{
  "n_head": 8,
  "d_mlp": 1344,
  "norm_place": "pre",
  "positions": "rope",
  "parallel_block": false,
  "init_std_o": 0.00355,
  "lr_mult_down": 0.7,
  "warmup_steps": 115,
  "schedule": "wsd",
  "decay_shape": "linear",
  "doc_mask": true
}
Each number is 200 + 30 x the weight over its row's rms, rounded and kept within 0 to 999. Layers, rows and columns count from 0. The size before them is the row's rms in percent of the matrix's.

# gate: layer 5 MLP gate, 1344x512, rms 0.0949, rows 984-1018, columns 192-255
# up: layer 5 MLP up, 1344x512, rms 0.0947, rows 984-1018, columns 192-255
# down: layer 5 MLP down (transposed), 1344x512, rms 0.0649, rows 984-1018, columns 192-255
gate984,128,174,171,214,213,203,177,173,129,210,231,178,180,243,183,218,145,190,122,180,199,171,185,232,226,233,177,232,175,209,214,270,217,137,226,153,217,224,179,228,189,194,242,200,185,170,178,242,193,235,219,213,152,197,148,193,188,236,197,263,184,189,204,146,193
up984,114,179,184,224,209,220,174,159,128,209,238,169,176,244,194,221,139,183,136,174,208,162,206,212,221,229,171,224,147,181,204,249,244,140,245,151,201,220,189,263,182,191,234,209,210,158,184,257,192,227,224,214,166,211,153,193,200,256,188,264,186,198,204,135,211
down984,121,151,225,121,243,185,161,194,163,165,196,172,193,210,160,194,147,179,236,177,208,207,123,208,200,207,159,203,239,194,231,211,242,137,169,207,160,171,178,188,202,231,181,218,243,238,186,145,245,228,243,194,159,181,193,203,202,196,205,206,191,228,181,182,208
gate985,025,216,192,212,193,167,231,198,217,175,201,171,200,206,246,198,226,254,212,152,180,189,223,175,188,208,212,227,173,241,223,206,172,210,229,251,238,118,214,206,242,175,165,290,189,203,175,209,255,197,238,198,200,255,157,177,217,157,252,195,215,201,194,169,211
up985,027,232,185,139,212,193,234,188,193,200,171,170,200,228,173,217,170,154,176,232,153,141,195,214,184,222,205,213,253,207,194,211,209,242,194,185,184,211,233,196,207,186,165,210,200,195,197,171,225,220,268,239,198,245,184,236,170,178,167,216,215,236,242,181,230
down985,021,193,201,222,253,191,240,215,180,190,134,215,182,206,129,242,186,137,189,242,200,200,169,242,163,206,167,235,254,248,199,173,217,214,184,223,137,206,197,159,240,216,178,186,147,235,216,190,209,151,185,150,218,172,191,221,209,207,152,220,176,219,199,256,186
gate986,126,204,181,201,219,178,187,180,183,177,181,196,162,201,183,237,227,194,238,224,206,183,222,160,225,208,236,169,206,150,218,190,184,189,159,199,178,200,233,217,188,166,188,174,212,194,175,176,226,260,195,200,156,186,210,203,217,218,178,174,206,140,212,183,225
up986,125,200,220,158,198,198,201,208,232,223,237,201,226,210,223,181,188,227,182,163,199,229,220,239,218,200,167,239,189,223,178,198,224,164,233,214,222,187,178,208,200,241,160,237,206,226,222,222,182,137,233,205,238,205,175,195,178,188,238,209,204,263,197,221,195
down986,138,210,201,190,154,211,174,188,213,202,186,197,214,181,187,245,197,161,178,213,180,229,173,217,222,212,209,212,218,168,177,212,184,179,222,179,166,262,178,222,183,158,252,174,173,214,190,149,173,141,215,230,220,178,183,224,173,243,227,215,188,166,221,204,220
gate987,082,245,195,162,204,180,224,219,239,132,193,189,147,187,234,217,265,180,178,228,212,175,197,198,218,223,280,190,237,189,240,231,220,194,182,235,173,214,208,201,162,149,170,201,166,198,195,202,191,242,205,222,191,167,221,161,189,137,241,228,134,168,229,178,194
up987,080,224,184,148,197,179,221,246,236,165,201,213,148,219,222,196,254,218,151,238,195,147,195,196,198,191,228,184,261,194,236,221,212,198,149,212,188,216,189,212,165,154,154,210,194,162,193,216,197,224,181,208,197,149,203,192,180,178,232,265,137,178,205,191,164
down987,094,220,188,183,203,234,193,195,206,232,203,239,242,199,164,232,255,262,146,216,178,190,207,178,170,228,218,238,214,208,201,230,229,216,222,234,230,213,184,165,210,207,215,201,125,180,197,153,189,219,207,162,186,193,180,191,244,147,200,189,162,153,181,174,200
gate988,139,241,168,162,164,226,183,208,201,182,165,194,176,206,219,282,208,188,174,185,181,189,181,181,178,194,173,146,187,236,203,152,205,221,225,182,178,233,210,155,186,186,263,203,234,199,183,219,222,245,183,195,215,207,229,176,233,280,185,212,198,212,149,151,190
up988,135,229,177,161,164,225,230,215,187,222,174,191,169,182,170,254,240,170,216,176,203,178,216,153,146,166,180,149,174,257,186,150,167,195,179,158,220,250,165,174,197,189,229,197,222,225,202,217,211,248,172,217,206,248,218,164,223,239,195,217,209,164,146,172,169
down988,147,186,177,188,161,254,214,152,175,156,221,231,227,216,232,130,240,214,197,175,239,158,239,218,208,180,145,188,203,220,202,252,175,186,225,177,198,253,222,261,147,134,243,206,194,143,197,183,214,244,194,222,234,199,232,183,197,187,190,199,192,225,227,215,196
gate989,014,194,174,248,183,209,163,185,182,196,185,141,176,236,152,229,205,241,175,240,157,224,247,148,176,215,195,259,215,240,220,229,188,189,221,171,215,191,235,220,182,144,216,164,171,236,229,217,152,235,151,181,179,226,160,248,205,216,230,144,178,184,166,157,220
up989,014,208,154,184,263,165,251,219,212,195,172,170,150,209,178,275,180,243,180,255,157,230,193,136,189,225,240,251,205,192,174,222,208,213,233,155,209,245,195,218,230,200,214,218,195,215,187,233,197,194,199,216,226,246,236,229,222,252,164,169,227,175,163,236,194
down989,007,198,159,166,197,208,178,247,166,221,183,164,193,211,183,164,206,245,173,223,223,233,152,199,231,206,205,203,197,175,196,196,210,235,190,178,172,228,196,201,242,199,211,172,227,154,219,256,215,196,195,169,232,184,199,153,212,172,157,215,240,146,220,204,206
gate990,013,227,181,162,224,233,226,203,179,168,216,232,213,233,152,225,193,240,181,148,165,228,181,168,221,211,253,237,218,159,197,172,177,234,180,195,166,169,174,238,189,162,191,142,251,240,189,233,234,211,244,171,195,225,213,234,180,152,166,168,194,171,213,209,203
up990,013,249,183,219,180,217,206,205,190,216,187,181,233,216,197,152,153,212,168,197,157,204,202,203,179,234,195,150,200,188,168,209,245,188,228,175,202,171,208,223,210,191,245,230,179,186,249,234,164,223,220,247,196,217,234,178,179,201,187,204,228,221,165,258,214
down990,006,149,177,223,163,142,226,185,210,193,204,232,213,197,220,219,225,170,218,146,234,236,231,217,253,226,164,232,238,218,180,196,197,214,191,270,226,237,211,215,163,242,187,160,250,207,178,140,223,156,198,218,185,203,161,207,154,210,185,154,198,227,191,134,228
gate991,152,249,174,185,252,214,168,249,240,220,167,240,263,223,173,185,179,147,242,214,214,185,217,209,192,170,165,210,227,174,252,219,157,180,218,174,196,193,187,184,195,240,241,166,221,257,189,155,221,232,189,149,178,186,209,268,231,248,202,219,242,201,184,214,206
up991,158,197,201,218,244,173,203,251,200,236,177,213,232,150,225,146,225,200,200,142,244,181,215,161,198,142,184,199,206,171,203,205,200,186,196,211,208,179,200,196,209,240,223,235,229,201,208,214,176,222,202,207,214,217,213,146,155,202,221,218,213,227,187,196,221
down991,145,167,210,171,189,168,208,170,165,236,164,206,180,200,226,225,185,209,194,177,181,190,193,239,206,175,205,246,223,195,220,202,163,253,255,183,240,214,223,214,210,180,210,175,212,184,181,185,245,206,186,211,262,228,205,201,212,176,170,207,195,196,158,202,257
gate992,136,265,231,204,186,211,182,212,219,213,169,160,256,221,205,199,191,221,202,229,185,190,200,183,165,166,228,144,177,198,159,249,195,215,181,197,239,226,208,176,155,174,212,207,221,149,269,198,231,193,167,157,247,147,190,206,190,181,190,225,223,214,291,172,223
up992,145,234,244,212,122,149,193,171,231,179,179,196,163,205,159,202,248,203,240,177,218,271,262,210,187,192,224,162,170,219,225,207,181,189,228,170,143,200,232,206,180,171,220,223,183,141,194,176,225,172,225,203,205,198,190,197,204,205,153,229,196,179,256,255,199
down992,128,198,202,151,157,213,215,219,149,194,243,191,172,210,197,229,246,160,209,216,179,241,212,191,222,200,198,187,173,184,253,239,184,222,173,172,167,188,223,255,231,225,200,231,217,215,172,203,207,174,180,172,190,190,207,213,263,212,196,187,238,194,186,184,234
gate993,017,183,247,179,222,186,178,244,174,221,179,176,212,161,239,228,199,257,173,200,192,237,206,277,183,147,182,228,225,216,136,231,223,190,201,217,256,226,219,156,193,149,216,218,218,238,164,144,188,190,182,227,240,199,193,199,164,248,149,141,219,255,187,194,165
up993,016,238,183,197,204,230,235,140,227,187,186,200,186,252,220,190,192,139,221,200,193,192,211,148,223,189,177,168,190,190,241,141,200,213,200,172,162,159,210,197,167,232,175,201,165,182,164,251,218,185,243,220,169,162,164,215,229,173,221,242,167,184,229,177,248
down993,008,213,211,187,181,180,184,164,213,183,209,189,216,235,223,181,230,184,223,251,192,197,211,177,252,195,153,187,183,137,304,190,184,164,229,172,233,202,167,175,160,195,170,214,203,243,178,216,231,227,183,194,182,218,176,210,214,249,221,207,237,244,133,195,179
gate994,147,184,215,197,235,187,226,205,167,143,149,208,211,156,165,241,209,244,163,206,231,161,186,175,201,189,169,171,143,193,185,239,170,189,172,213,153,200,199,225,156,219,221,177,194,235,157,204,167,142,203,233,241,235,194,215,218,209,207,164,243,169,183,179,183
up994,145,217,189,195,196,166,185,188,180,151,201,187,231,165,157,234,221,243,169,175,235,194,173,188,189,232,116,178,174,235,174,200,213,219,151,206,221,170,164,227,158,219,224,188,185,220,169,209,174,148,222,213,190,232,198,199,225,221,214,214,239,176,177,215,234
down994,139,198,159,207,182,176,248,206,204,241,196,141,188,216,150,178,197,238,176,216,150,190,251,205,143,227,185,227,217,165,205,228,178,209,211,161,274,242,197,244,189,212,214,158,225,155,204,182,205,207,198,158,202,229,171,201,230,183,185,221,276,156,244,195,257
gate995,068,179,164,247,153,192,191,200,226,231,201,192,156,208,207,169,238,166,172,157,206,203,208,185,203,169,255,204,219,192,219,236,210,206,173,192,249,233,205,192,234,169,226,172,204,203,264,221,232,198,187,195,173,171,182,204,212,229,169,189,200,185,203,199,222
up995,058,192,173,243,146,195,178,220,215,236,190,202,160,198,204,174,248,185,165,157,202,200,210,185,195,175,262,210,215,194,215,263,191,224,175,197,232,243,208,181,247,190,236,192,210,203,259,221,233,191,196,180,187,168,182,197,209,214,173,173,213,186,186,201,233
down995,062,229,186,222,168,190,222,181,204,200,179,207,159,183,232,214,190,183,120,199,161,185,175,162,183,198,145,208,184,212,199,244,174,230,211,233,233,207,195,176,232,188,196,234,220,192,213,195,234,206,250,166,210,211,224,174,186,164,188,215,197,283,213,134,193
gate996,013,158,221,159,186,210,172,152,216,191,231,203,190,160,248,174,175,167,257,149,222,229,162,220,155,192,189,158,214,212,196,186,226,239,250,163,175,240,221,230,232,173,179,186,236,255,206,160,172,175,189,169,243,181,169,219,250,234,232,187,180,238,257,153,225
up996,014,185,211,206,196,202,158,193,180,186,185,183,198,242,186,208,187,176,242,151,258,231,225,190,245,210,175,176,161,240,165,154,216,172,177,168,166,158,164,170,180,162,174,231,226,190,184,248,223,198,163,237,205,242,244,203,221,198,222,168,244,219,154,256,196
down996,005,160,186,273,224,149,147,183,259,128,221,199,193,207,195,185,267,210,220,154,234,192,214,198,265,182,176,198,235,178,193,197,185,163,245,233,200,214,222,214,176,168,222,180,164,219,203,211,237,203,128,167,231,209,200,219,167,220,201,203,226,200,167,226,209
gate997,098,223,202,223,203,210,168,156,124,175,181,209,193,235,237,173,161,163,117,247,225,183,216,247,165,185,170,179,205,256,193,171,216,184,159,166,192,178,244,163,188,223,217,199,186,166,187,202,220,215,160,205,198,166,173,195,206,193,233,222,244,201,229,199,207
up997,085,193,199,170,191,189,233,240,268,206,226,188,188,170,161,228,239,231,284,144,189,224,175,145,215,206,235,225,214,129,220,221,182,216,255,243,204,222,151,237,202,167,179,193,209,226,198,197,167,186,246,196,177,229,206,201,193,207,169,203,169,186,168,192,193
down997,100,211,201,185,162,180,195,249,211,217,165,197,127,201,222,195,213,213,207,181,159,232,203,178,199,206,257,190,194,193,185,213,181,196,220,231,179,214,217,193,185,203,237,181,157,232,238,194,196,186,256,172,236,252,226,132,193,247,211,239,232,169,251,210,223
gate998,015,190,245,182,152,198,148,208,204,178,173,221,166,183,182,199,230,190,239,219,232,171,269,173,192,177,220,212,206,172,231,237,173,212,196,231,211,148,196,133,149,213,174,156,143,233,234,194,167,161,296,257,187,192,190,157,210,193,200,175,221,212,184,223,169
up998,016,198,169,223,183,248,134,177,202,174,186,179,235,241,210,254,253,204,219,222,195,166,198,200,209,188,208,197,187,223,200,226,220,141,173,193,187,191,217,208,157,182,181,181,192,196,147,216,229,188,192,226,172,169,191,177,170,242,197,215,218,160,188,166,198
down998,009,164,200,174,180,223,220,158,174,220,183,204,205,248,198,154,201,208,196,192,235,200,167,248,215,206,183,236,191,164,212,225,170,210,207,184,229,136,203,128,186,213,195,174,262,198,198,231,182,229,192,212,169,209,252,200,222,232,136,223,198,190,149,194,227
gate999,024,192,187,206,233,160,177,234,157,194,229,178,240,215,175,252,228,180,198,181,254,187,201,207,168,199,275,159,185,170,233,217,255,210,226,234,194,212,210,188,223,187,217,204,170,235,208,210,246,256,129,181,189,240,185,169,220,208,158,197,157,178,150,218,237
up999,022,210,209,187,227,166,193,220,182,177,186,201,220,187,152,237,223,215,170,148,211,172,209,213,151,199,276,171,176,187,218,175,240,188,284,183,206,205,241,162,203,161,223,166,146,243,206,184,201,235,140,208,178,220,179,226,218,247,160,167,198,190,146,182,256
down999,017,204,184,168,215,190,179,242,156,156,203,195,233,179,172,208,180,233,212,192,213,209,177,241,165,218,243,203,163,190,172,154,204,178,241,227,206,194,189,202,189,175,220,148,186,169,172,196,199,190,173,226,250,214,168,191,206,220,225,209,238,208,246,217,168
gate1000,130,182,254,203,142,250,221,179,223,212,182,235,176,153,201,221,224,208,184,234,225,169,166,218,195,217,208,166,216,177,241,218,218,201,191,200,227,230,218,214,190,237,192,162,178,210,273,215,236,148,217,211,188,217,179,228,203,192,211,156,142,187,208,177,247
up1000,121,239,232,233,145,238,271,179,222,196,173,210,158,196,223,236,195,236,192,197,209,191,181,205,182,226,180,220,189,230,229,221,206,203,214,243,197,259,188,258,214,241,174,198,250,181,232,193,229,184,211,200,207,245,133,201,156,223,222,218,135,161,216,237,174
down1000,124,149,231,213,201,194,225,250,196,203,210,226,217,223,166,172,187,131,205,211,156,198,188,226,192,225,203,248,203,194,213,189,236,219,230,186,195,202,233,187,106,265,118,213,207,184,133,146,237,235,244,154,184,188,206,171,190,188,201,227,138,209,175,223,216
gate1001,125,196,159,191,165,221,196,228,196,168,229,249,182,178,229,237,223,170,202,181,149,216,175,229,182,192,201,200,200,154,190,226,230,200,209,111,174,165,194,169,205,221,182,181,142,185,171,229,226,175,223,204,206,217,268,178,190,163,198,231,163,164,186,176,186
up1001,118,224,228,219,208,179,218,176,215,219,182,166,205,211,161,188,168,230,215,217,237,194,236,176,228,193,191,207,193,249,229,185,172,195,197,282,222,224,202,221,188,213,211,234,256,227,206,180,197,221,181,187,190,182,123,215,214,237,206,187,242,251,210,207,179
down1001,134,184,215,176,261,205,215,211,127,212,236,138,166,170,191,200,196,262,242,219,216,169,167,230,206,237,186,207,180,193,213,211,180,224,192,232,280,247,216,207,198,210,232,219,193,216,214,198,177,148,187,204,204,237,146,199,180,178,190,222,186,196,256,204,203
gate1002,143,214,212,227,174,209,151,248,190,210,200,172,199,231,222,177,199,227,185,193,158,205,182,195,211,248,189,153,230,162,223,158,251,255,198,162,167,161,183,211,151,188,213,203,205,161,220,231,273,205,228,198,223,198,194,252,249,249,186,223,190,200,189,210,199
up1002,128,211,208,232,176,212,159,258,172,183,213,160,194,226,228,183,189,242,196,212,169,193,172,192,226,241,193,159,232,153,222,157,246,238,192,163,173,182,183,205,151,163,210,191,213,182,207,234,255,211,214,201,236,173,183,254,237,258,185,212,189,208,175,230,187
down1002,143,196,178,241,193,163,149,198,166,154,201,167,237,237,197,170,245,218,162,189,183,191,242,259,183,180,216,271,237,212,188,177,218,203,193,198,165,221,206,237,158,192,172,201,175,208,173,218,208,214,224,168,199,187,244,232,230,208,220,231,241,243,212,226,203
gate1003,126,164,178,221,197,171,237,213,215,190,228,214,174,195,162,173,235,193,134,262,151,140,147,201,175,239,225,188,179,226,189,208,198,173,215,227,215,207,184,199,170,187,259,241,159,173,244,204,236,194,215,226,179,209,139,215,183,128,161,236,208,213,206,204,168
up1003,129,192,208,215,217,201,227,232,201,165,189,171,170,205,120,197,228,178,177,260,153,182,199,222,208,179,207,195,218,202,206,206,172,207,209,182,199,197,215,206,158,210,218,227,222,205,196,225,209,207,222,243,204,214,216,171,163,176,197,251,220,149,238,155,190
down1003,125,176,163,226,222,206,158,124,226,161,189,217,194,186,158,186,244,192,226,187,191,181,213,157,198,225,215,205,174,205,174,226,193,188,192,248,228,145,197,258,160,192,201,220,196,163,225,243,211,173,213,206,204,177,208,210,234,185,177,202,227,155,199,261,196
gate1004,132,178,195,235,196,236,210,219,207,224,180,254,204,144,153,136,229,187,180,222,206,165,169,205,182,228,200,194,205,168,191,224,205,145,228,197,233,199,207,181,158,233,160,227,213,197,161,219,225,228,135,177,239,208,209,208,236,140,188,141,165,219,226,134,224
up1004,134,206,222,244,214,210,214,184,238,232,191,205,213,137,220,189,236,234,169,207,235,244,191,186,183,154,190,221,194,226,216,201,172,201,180,189,264,193,231,215,200,263,235,225,184,173,245,175,207,211,190,186,207,259,133,179,146,152,264,197,255,204,181,177,142
down1004,131,208,174,178,203,243,202,177,179,188,181,170,199,207,228,192,177,207,207,208,191,171,222,224,204,253,218,188,189,166,214,156,261,184,175,268,211,202,215,177,214,245,266,210,187,223,231,206,250,185,179,200,271,205,164,206,188,210,201,190,220,224,172,205,182
gate1005,014,202,238,221,213,203,198,212,159,208,166,207,198,240,173,195,254,216,234,200,207,210,232,225,162,162,200,162,227,242,193,155,215,156,235,194,188,191,237,163,156,179,176,182,179,165,146,176,188,228,238,264,187,201,224,242,171,205,216,200,193,248,148,224,248
up1005,014,164,146,246,215,203,194,233,171,224,182,166,204,205,167,180,220,241,166,212,206,165,173,234,162,211,192,143,210,190,158,176,195,176,196,245,224,180,227,224,174,185,174,236,188,177,163,172,166,149,237,154,194,184,215,240,190,232,177,172,195,215,182,171,175
down1005,006,269,139,147,269,208,147,195,183,186,215,195,215,223,186,218,150,259,166,205,203,200,223,191,164,264,192,240,200,190,208,180,261,172,174,223,200,216,174,158,172,181,151,164,216,217,221,178,227,223,234,156,145,174,128,191,171,194,243,216,164,189,257,192,178
gate1006,088,186,219,219,200,170,150,198,193,208,212,197,243,191,200,195,200,230,242,248,196,236,188,218,171,206,201,212,214,202,195,244,191,237,231,201,158,187,194,227,176,182,246,233,257,235,128,192,212,232,131,158,133,220,204,205,251,189,217,136,216,165,213,179,207
up1006,078,193,205,190,198,162,154,193,175,204,207,185,234,192,225,191,211,214,249,233,199,222,208,233,186,200,211,203,203,215,184,253,184,223,219,210,163,197,207,229,195,193,229,208,243,248,115,183,211,213,145,159,125,245,204,209,245,196,185,133,203,173,227,191,206
down1006,096,198,241,209,221,211,173,161,180,208,113,179,216,198,194,165,186,157,256,236,234,180,241,206,148,232,216,135,142,184,230,231,199,225,219,235,202,184,202,180,197,193,229,194,206,188,185,224,211,227,186,198,115,196,245,192,233,202,217,129,230,220,240,210,229
gate1007,075,218,223,218,173,186,233,183,231,189,218,215,237,136,214,240,211,206,199,174,153,228,240,237,229,194,242,211,215,236,229,212,187,185,176,190,241,195,216,240,216,201,170,187,252,199,154,191,193,178,191,182,184,256,185,185,187,169,246,181,150,183,211,167,207
up1007,071,183,177,203,209,220,143,184,155,209,172,181,169,237,196,175,164,199,185,246,240,153,176,150,188,202,143,180,175,180,173,208,210,231,188,219,183,222,153,169,199,201,221,224,136,185,211,180,202,213,205,242,208,162,208,188,220,219,168,215,247,209,193,230,190
down1007,072,213,236,207,236,172,207,248,206,209,190,190,196,228,211,156,209,138,148,217,229,175,175,141,163,201,123,201,191,163,246,168,199,156,213,174,207,166,162,168,214,251,244,216,171,181,201,202,262,193,131,210,206,251,225,218,186,184,225,204,228,218,216,264,188
gate1008,148,193,224,236,183,227,225,208,199,185,186,210,221,195,181,252,183,165,231,202,166,237,255,172,235,184,224,164,181,200,257,184,194,184,219,195,191,221,197,240,204,149,168,219,156,197,179,221,144,137,197,221,149,209,233,204,141,225,148,191,208,232,227,214,213
up1008,159,204,170,151,241,168,218,124,227,257,207,168,253,214,180,169,191,235,209,131,251,163,195,188,236,207,202,208,231,242,202,247,198,191,186,223,193,123,167,183,218,161,263,223,241,223,211,196,190,216,211,232,228,221,151,207,201,166,156,221,228,148,231,199,179
down1008,145,199,184,159,165,271,163,238,219,189,168,173,137,194,203,195,182,226,186,228,209,201,210,165,219,206,246,146,246,197,193,158,209,213,191,162,123,211,236,195,211,198,175,207,216,275,186,183,219,194,170,195,228,208,222,195,158,204,266,199,204,170,178,247,229
gate1009,144,216,159,235,184,207,201,187,223,121,202,244,218,247,190,221,191,193,202,203,213,169,218,255,246,158,265,219,185,237,216,184,186,223,161,199,126,196,205,243,164,208,189,178,153,192,252,169,149,241,184,187,182,145,267,224,195,173,218,163,182,256,191,179,199
up1009,148,221,207,228,219,233,201,195,171,225,172,200,195,203,183,202,136,229,199,212,195,216,200,164,221,228,179,225,206,198,206,107,279,155,213,235,246,238,213,217,211,247,189,223,230,212,206,247,232,170,218,205,180,197,133,194,211,230,146,305,176,245,185,168,177
down1009,141,181,199,235,196,186,215,198,205,189,227,223,216,150,239,210,176,179,187,231,135,167,222,205,234,245,188,165,184,214,207,200,211,222,175,179,255,217,198,199,218,251,204,221,244,214,227,155,219,189,158,153,216,229,141,95,236,215,207,177,214,148,155,150,235
gate1010,106,199,185,239,248,200,239,216,189,219,257,163,173,210,177,222,243,217,193,130,241,217,208,220,237,162,226,182,176,214,188,247,219,256,193,194,225,240,210,193,151,227,161,195,148,249,175,184,270,228,228,153,271,179,154,221,246,185,182,191,199,158,126,152,170
up1010,107,192,208,183,134,212,173,160,260,169,137,244,256,234,221,195,150,218,218,245,120,177,249,225,177,219,160,187,207,230,197,152,190,198,159,210,174,158,232,196,255,212,222,193,254,133,191,185,190,181,178,233,154,234,212,187,154,244,201,175,191,226,235,232,188
down1010,115,175,206,205,218,182,149,246,203,215,260,155,210,194,228,195,172,160,224,211,193,186,149,201,214,210,208,147,270,204,224,167,164,222,212,171,218,224,216,225,237,222,235,191,228,128,201,183,231,185,190,235,198,179,213,161,200,247,192,192,203,270,217,211,196
gate1011,133,174,181,162,230,199,219,206,219,170,243,198,164,188,194,192,175,204,213,226,160,179,183,212,181,216,200,217,147,180,116,214,210,207,191,179,225,229,231,213,226,196,223,159,168,243,235,240,227,192,199,199,166,191,192,247,183,154,198,221,205,203,192,170,241
up1011,143,211,237,180,216,170,170,248,195,221,202,158,185,224,180,218,232,205,216,154,202,192,236,196,137,246,155,218,197,203,286,210,173,225,190,218,179,235,176,143,192,196,199,203,201,147,171,204,287,198,229,171,235,172,199,193,142,207,188,229,162,177,205,243,197
down1011,134,224,182,149,208,189,182,230,210,252,177,222,223,246,222,188,250,242,197,270,220,187,253,174,175,188,232,212,191,160,172,176,195,191,215,188,249,218,172,193,247,252,168,187,183,190,198,184,210,179,201,246,139,179,212,198,209,173,217,202,214,213,190,213,194
gate1012,014,255,183,140,165,149,191,199,167,227,212,184,238,235,143,172,172,181,162,219,169,247,204,177,227,207,179,189,165,225,187,211,196,194,251,150,209,178,187,227,181,249,232,227,166,159,192,210,188,247,201,167,164,162,234,180,199,155,237,236,232,200,167,139,174
up1012,014,217,166,199,182,208,195,191,232,247,202,154,240,203,200,173,206,207,206,229,171,208,174,155,257,160,237,231,221,241,183,194,240,185,260,214,245,157,233,182,211,259,224,232,216,163,241,235,168,269,214,180,176,227,236,163,213,178,173,183,211,165,192,171,181
down1012,008,166,205,178,221,243,266,226,223,204,220,214,208,181,253,168,196,224,224,165,219,200,181,220,207,208,194,174,210,132,169,206,204,233,228,202,150,165,210,187,137,223,199,215,226,232,186,221,164,222,228,151,210,184,158,151,218,255,202,164,160,181,218,187,237
gate1013,014,202,218,210,161,144,205,165,236,203,219,174,157,223,168,151,191,182,252,155,191,181,185,202,179,216,204,246,151,218,213,215,253,193,181,164,199,139,224,97,184,196,229,151,186,221,231,199,220,177,218,191,169,238,228,222,199,154,188,146,186,210,222,241,197
up1013,014,185,209,183,225,211,171,192,153,204,166,205,208,189,224,200,153,234,223,215,174,257,169,174,204,157,179,178,183,207,176,179,139,218,205,214,232,200,185,239,222,170,154,231,149,178,209,162,169,164,230,234,170,196,163,155,162,205,231,230,213,202,224,173,195
down1013,008,230,164,189,201,259,211,195,218,201,190,194,261,255,215,212,202,212,193,216,257,208,192,220,198,242,150,196,217,181,201,235,177,174,182,160,177,255,224,186,189,171,179,235,208,250,180,211,250,156,231,144,230,170,197,174,236,260,216,202,208,234,205,170,155
gate1014,035,244,223,119,184,164,194,168,169,175,192,216,211,234,237,176,133,204,208,151,220,248,264,182,222,211,169,184,187,191,223,242,162,216,193,232,193,212,217,205,150,214,249,158,190,194,187,181,204,222,197,168,144,268,177,206,162,175,207,209,187,224,186,223,191
up1014,032,169,200,284,234,239,197,224,212,231,204,185,174,189,199,229,224,207,201,244,160,168,175,228,193,176,231,164,200,187,192,167,239,166,212,154,194,214,164,172,220,205,166,217,211,225,232,221,191,179,206,203,264,140,212,195,229,191,183,205,238,170,199,218,211
down1014,036,163,168,224,210,143,204,205,202,211,183,194,185,130,199,243,160,127,251,238,155,163,154,159,190,219,216,211,239,209,204,253,187,177,222,228,195,165,165,185,250,217,209,210,239,207,220,216,201,236,155,218,248,186,284,214,236,239,184,168,188,175,191,159,218
gate1015,145,177,212,222,174,175,186,184,169,218,143,218,180,184,185,186,208,232,183,231,142,181,212,184,167,128,204,140,224,203,225,220,193,185,219,244,232,222,216,199,147,193,221,221,190,183,248,190,156,237,148,242,189,205,180,224,213,209,171,157,192,231,168,226,210
up1015,147,190,201,230,204,214,233,216,197,182,199,176,159,194,248,152,174,228,205,170,245,206,195,153,189,221,154,182,176,179,204,164,210,217,233,191,177,193,226,224,195,187,221,215,217,193,220,195,191,150,248,197,208,264,148,247,191,217,201,204,257,166,187,206,204
down1015,145,208,216,244,169,194,197,206,195,242,167,210,188,208,277,259,227,216,189,196,223,219,239,181,214,175,199,195,192,191,183,162,249,156,187,189,203,222,204,178,241,205,203,203,152,182,278,196,196,197,154,208,182,207,188,164,147,164,177,196,173,194,217,173,200
gate1016,109,253,166,178,226,203,226,180,172,217,218,174,261,231,125,228,245,289,185,246,183,163,205,197,184,225,177,169,164,241,270,187,209,191,214,203,190,196,198,216,206,241,178,190,203,179,179,223,164,126,198,216,209,125,246,206,191,207,215,162,175,220,205,188,247
up1016,100,158,219,223,183,163,168,219,228,184,204,217,128,176,261,171,158,110,207,145,213,249,222,209,210,189,233,217,232,158,142,229,204,199,202,199,198,222,203,186,219,180,231,214,198,219,203,206,233,269,215,182,176,260,145,176,203,181,186,217,207,177,196,185,154
down1016,113,214,170,285,250,268,241,175,218,208,140,211,247,207,214,191,198,176,148,167,196,177,172,253,225,205,141,215,240,168,192,200,214,212,239,190,210,183,165,169,152,226,220,215,245,166,239,183,214,240,200,177,142,189,190,171,215,214,230,212,204,195,216,157,178
gate1017,147,189,208,140,218,223,145,156,165,143,215,182,212,198,220,199,264,179,183,209,222,219,116,204,177,178,188,156,239,145,199,171,237,214,199,167,171,147,217,144,176,198,246,303,174,258,223,168,178,201,168,176,203,211,247,201,205,203,250,213,144,211,229,192,167
up1017,153,188,221,177,223,259,209,163,191,198,244,209,252,185,204,263,144,282,181,244,193,166,259,141,189,222,225,192,176,217,206,227,201,180,249,191,188,215,197,204,190,204,182,161,246,181,251,181,210,180,182,217,165,203,203,184,212,239,143,175,162,195,221,211,191
down1017,148,215,212,199,200,178,230,195,132,255,168,201,144,197,202,237,249,184,181,207,231,199,221,189,221,204,177,205,192,194,231,189,150,215,168,205,205,176,193,197,238,150,152,141,228,213,207,188,259,211,159,157,237,188,164,274,206,244,197,215,236,223,207,183,234
gate1018,014,158,193,210,172,241,156,247,151,170,160,199,214,223,187,142,189,178,163,242,239,155,217,236,208,256,245,191,188,199,253,233,205,176,224,237,160,229,212,197,200,193,185,223,147,196,199,198,240,204,154,223,255,219,235,237,151,233,258,194,223,222,154,148,245
up1018,014,158,163,245,145,162,200,176,198,211,221,233,240,250,162,251,191,132,141,240,202,155,172,196,188,225,204,154,224,202,188,168,222,158,198,210,175,147,188,170,163,179,157,246,231,187,167,200,215,197,146,167,227,179,167,215,221,227,214,216,218,157,197,209,227
down1018,007,162,216,212,133,231,191,214,221,198,152,158,203,222,208,160,239,175,164,144,213,153,167,218,218,192,192,188,209,208,180,211,185,194,182,231,215,243,210,181,155,199,169,260,235,229,174,230,169,186,186,237,247,211,213,266,232,219,224,236,214,154,224,196,224